python train.py --attn_scale=0.125 --init_std_qkv=0.0623 --init_std_up=0.0623 --optimizer="soap_variant" --lr=0.00624 --beta1=0.95 --steps=6959 --dataset="wikipedia_en"
Each number is 500 + 40 x the weight over the matrix's rms, rounded and kept within 0 to 999. Layers, rows and columns count from 0. Numbers have three digits each.

# layer 2 attention output, 64x64, rms 0.241, rows 0-63, columns 32-63
539470438538464559515463557539530480546477489498512483499531524547535528468536512436490463469547
468531506549438452501472395563507469521550538552479555483423497493441460514490444483473431558501
467474525420498447493384494600456519552443435517436500484502513519575545531538463436481547468513
539484489549465542531525504462528458485566499541519492484477482454517511452511488481510442456560
547532554522475528596503479533535513449501488528564570515463597502499526497497491481491458505449
568553520451495502503439553520501459502487474521443480529527550554539539497505472522551504471522
498375500445591523473517547474522490465528464413511428492524487449492488534531578465434527478494
536499514518537471482487470518575516508495476530490484525516539427536456550460506496463547494442
443470547495528449559519491481550517494479492503510514420533421453529438562475560523521493449476
494515454471480532535438578561506512487472442453584442528514490545538516522484497453471487508452
505591536527450474538537543600519469506489524512487490500469458558483428457430533573470445538468
517476534454498421523544467608483532458529507499507502432430483502547494445470517510519478543538
497553548472521428475505484571491506535491542506533509509532527440477500443500448504525470520478
482531492516466555572506499510489521505526540463494479615476496557441488560512412548469439464467
510524461458506488467462488510471509474483506480538482554458532488447518482457471518581513536432
494534462524435487625555470568488508547512533557443487560419490496510417511503511496497473456474
494462460558512551491591547471565463510528452465548494497537458571530441496524493456431467496566
502510465480506540396403498522518432525491519506513450511521516492450516523462545525610476532462
603484474467478510510576480542478493454495542449440496480449569472468500489455464531530494479507
594578531492516523500456515500445501507434414497441544511519524540476547494452429556536481450476
497454550551455497538517498451531538516534544497475509477471478466534450520519500534525464426517
506452472468462611522435596474515488532534541526492422555519491481554544529511582458602528426489
441479561512533476499534567507564455519594505506548516413542407475490485419505553469456466514527
513452543447593463411503443466507506492539449487462493497504523417491461504503513491546509541434
563551476571475538535464539439503429539471435482427521560499481598467437481474455533439461447479
546510481526529504502498492527474498471533506530561505564495490479521515497466452507490516510501
526444507495523461515548375498521533510492515464501496494490550373522548522513472446498485476510
537501460498479520474469545492494456465481480492560486516536502500576518471504496485511557470531
503453478441489520485469505470463489511576526440509463530443524464443515474552444455499481485457
591486448497506513448451514442485453556490489460380468546519527512475475457503492492585507443500
505504543529533474479470540529514475527444520454489484449547493462500485487451607596528480466530
463450441448496496543555493454547484496470487432539415517515459434470470526489581481487520474399
453492499518476472460516443577514523468510551533472547488440492583471438490463483583591457562505
472415490435499477454428499447521508514489490457489436483486463472480462551499596493516546493414
506524476525521515536472507463547417577468473537446540522487506554483478411488430429496482502520
462499543521518479457459501467519520463541525440639482499505460475519485476486455519515460526490
515546492516531465497527473537502445527500471479523547512520499498511512394472440502465490538496
494518514500488466470495448521485531426531484489598509576488541486522551499542387512507463530511
525486537496541447500546526502524540532426460518467531479533510475568451406536457388475560495518
515450535554500479458530439434500445552543502489413531477461479467498503457518487439475504513603
554489563473536475487462493519585475509473455497474490454526539448586522541466527485431545476494
469534494533516413469547480586460536552421502410559501601565510531524447450558423476434528559493
438495528527489496457454421527513513488476525528497507526505490489405493530531495595502416502486
456462494504479471436510425449578429482549570506521497481469489459413424509498523503524460557479
500525469529459518526483475579471579486507524537588486533469526479530523514524434487523463488534
427437545504470465528510482491517529530516536503533504500496419445502507553513514485451470473492
482504524493481487577563472489478527524512516555446576539492458499496498521500437487500529463485
517489474505504490477458454398571468530552458483483529479465514461490508528461398480443486447436
609526559456560515482511495560542498446553469449571512490492587500478594535474456502402464504462
507498539449535560490442516480436507450468505447529495539521553484439534523528505557576519470462
531521463467526521504490556525459490497432433449490499497604497518511513518483541525528555451468
490476449448453457531572524581534489434478492495541476450485486533501484413474521497491487564493
538535538536547532458513502495452476512464503510432539521521537479451501399515473545564508499583
549489530447584481510521456558472443521555447580399503459541454484545566568480533499471531468530
500474499566533497508505560493509515510489511470602523507542529466505487437553497446453533501530
540513529442575494440463511586473501469542492490497509462494536482502549497469447482586504503489
444532516448489504438331587488491454519520542436542430559502502509439500531478505533549530512420
426492424519446505514501488510563464531485506520542502504526473518452474505528511464431482506474
452534506499433533577490517512514522481517540547517513486509479543474503567523470511525494474500
525547523517455499629533529554487514488448478556474539495503464558521494516480545523475531465466
493451522465482479492458495544469589476497520461497443548451535445540480533528519511568511467454
502469501551544526375468443545535484556449528519514522488526575383444519467508505437505499526532
500435469475511510500576491531534451510498491477461490458505479519477477506470570484518490531506
545544534502500533587527549430476509452549487490524460633489484540504472519512465595474457455458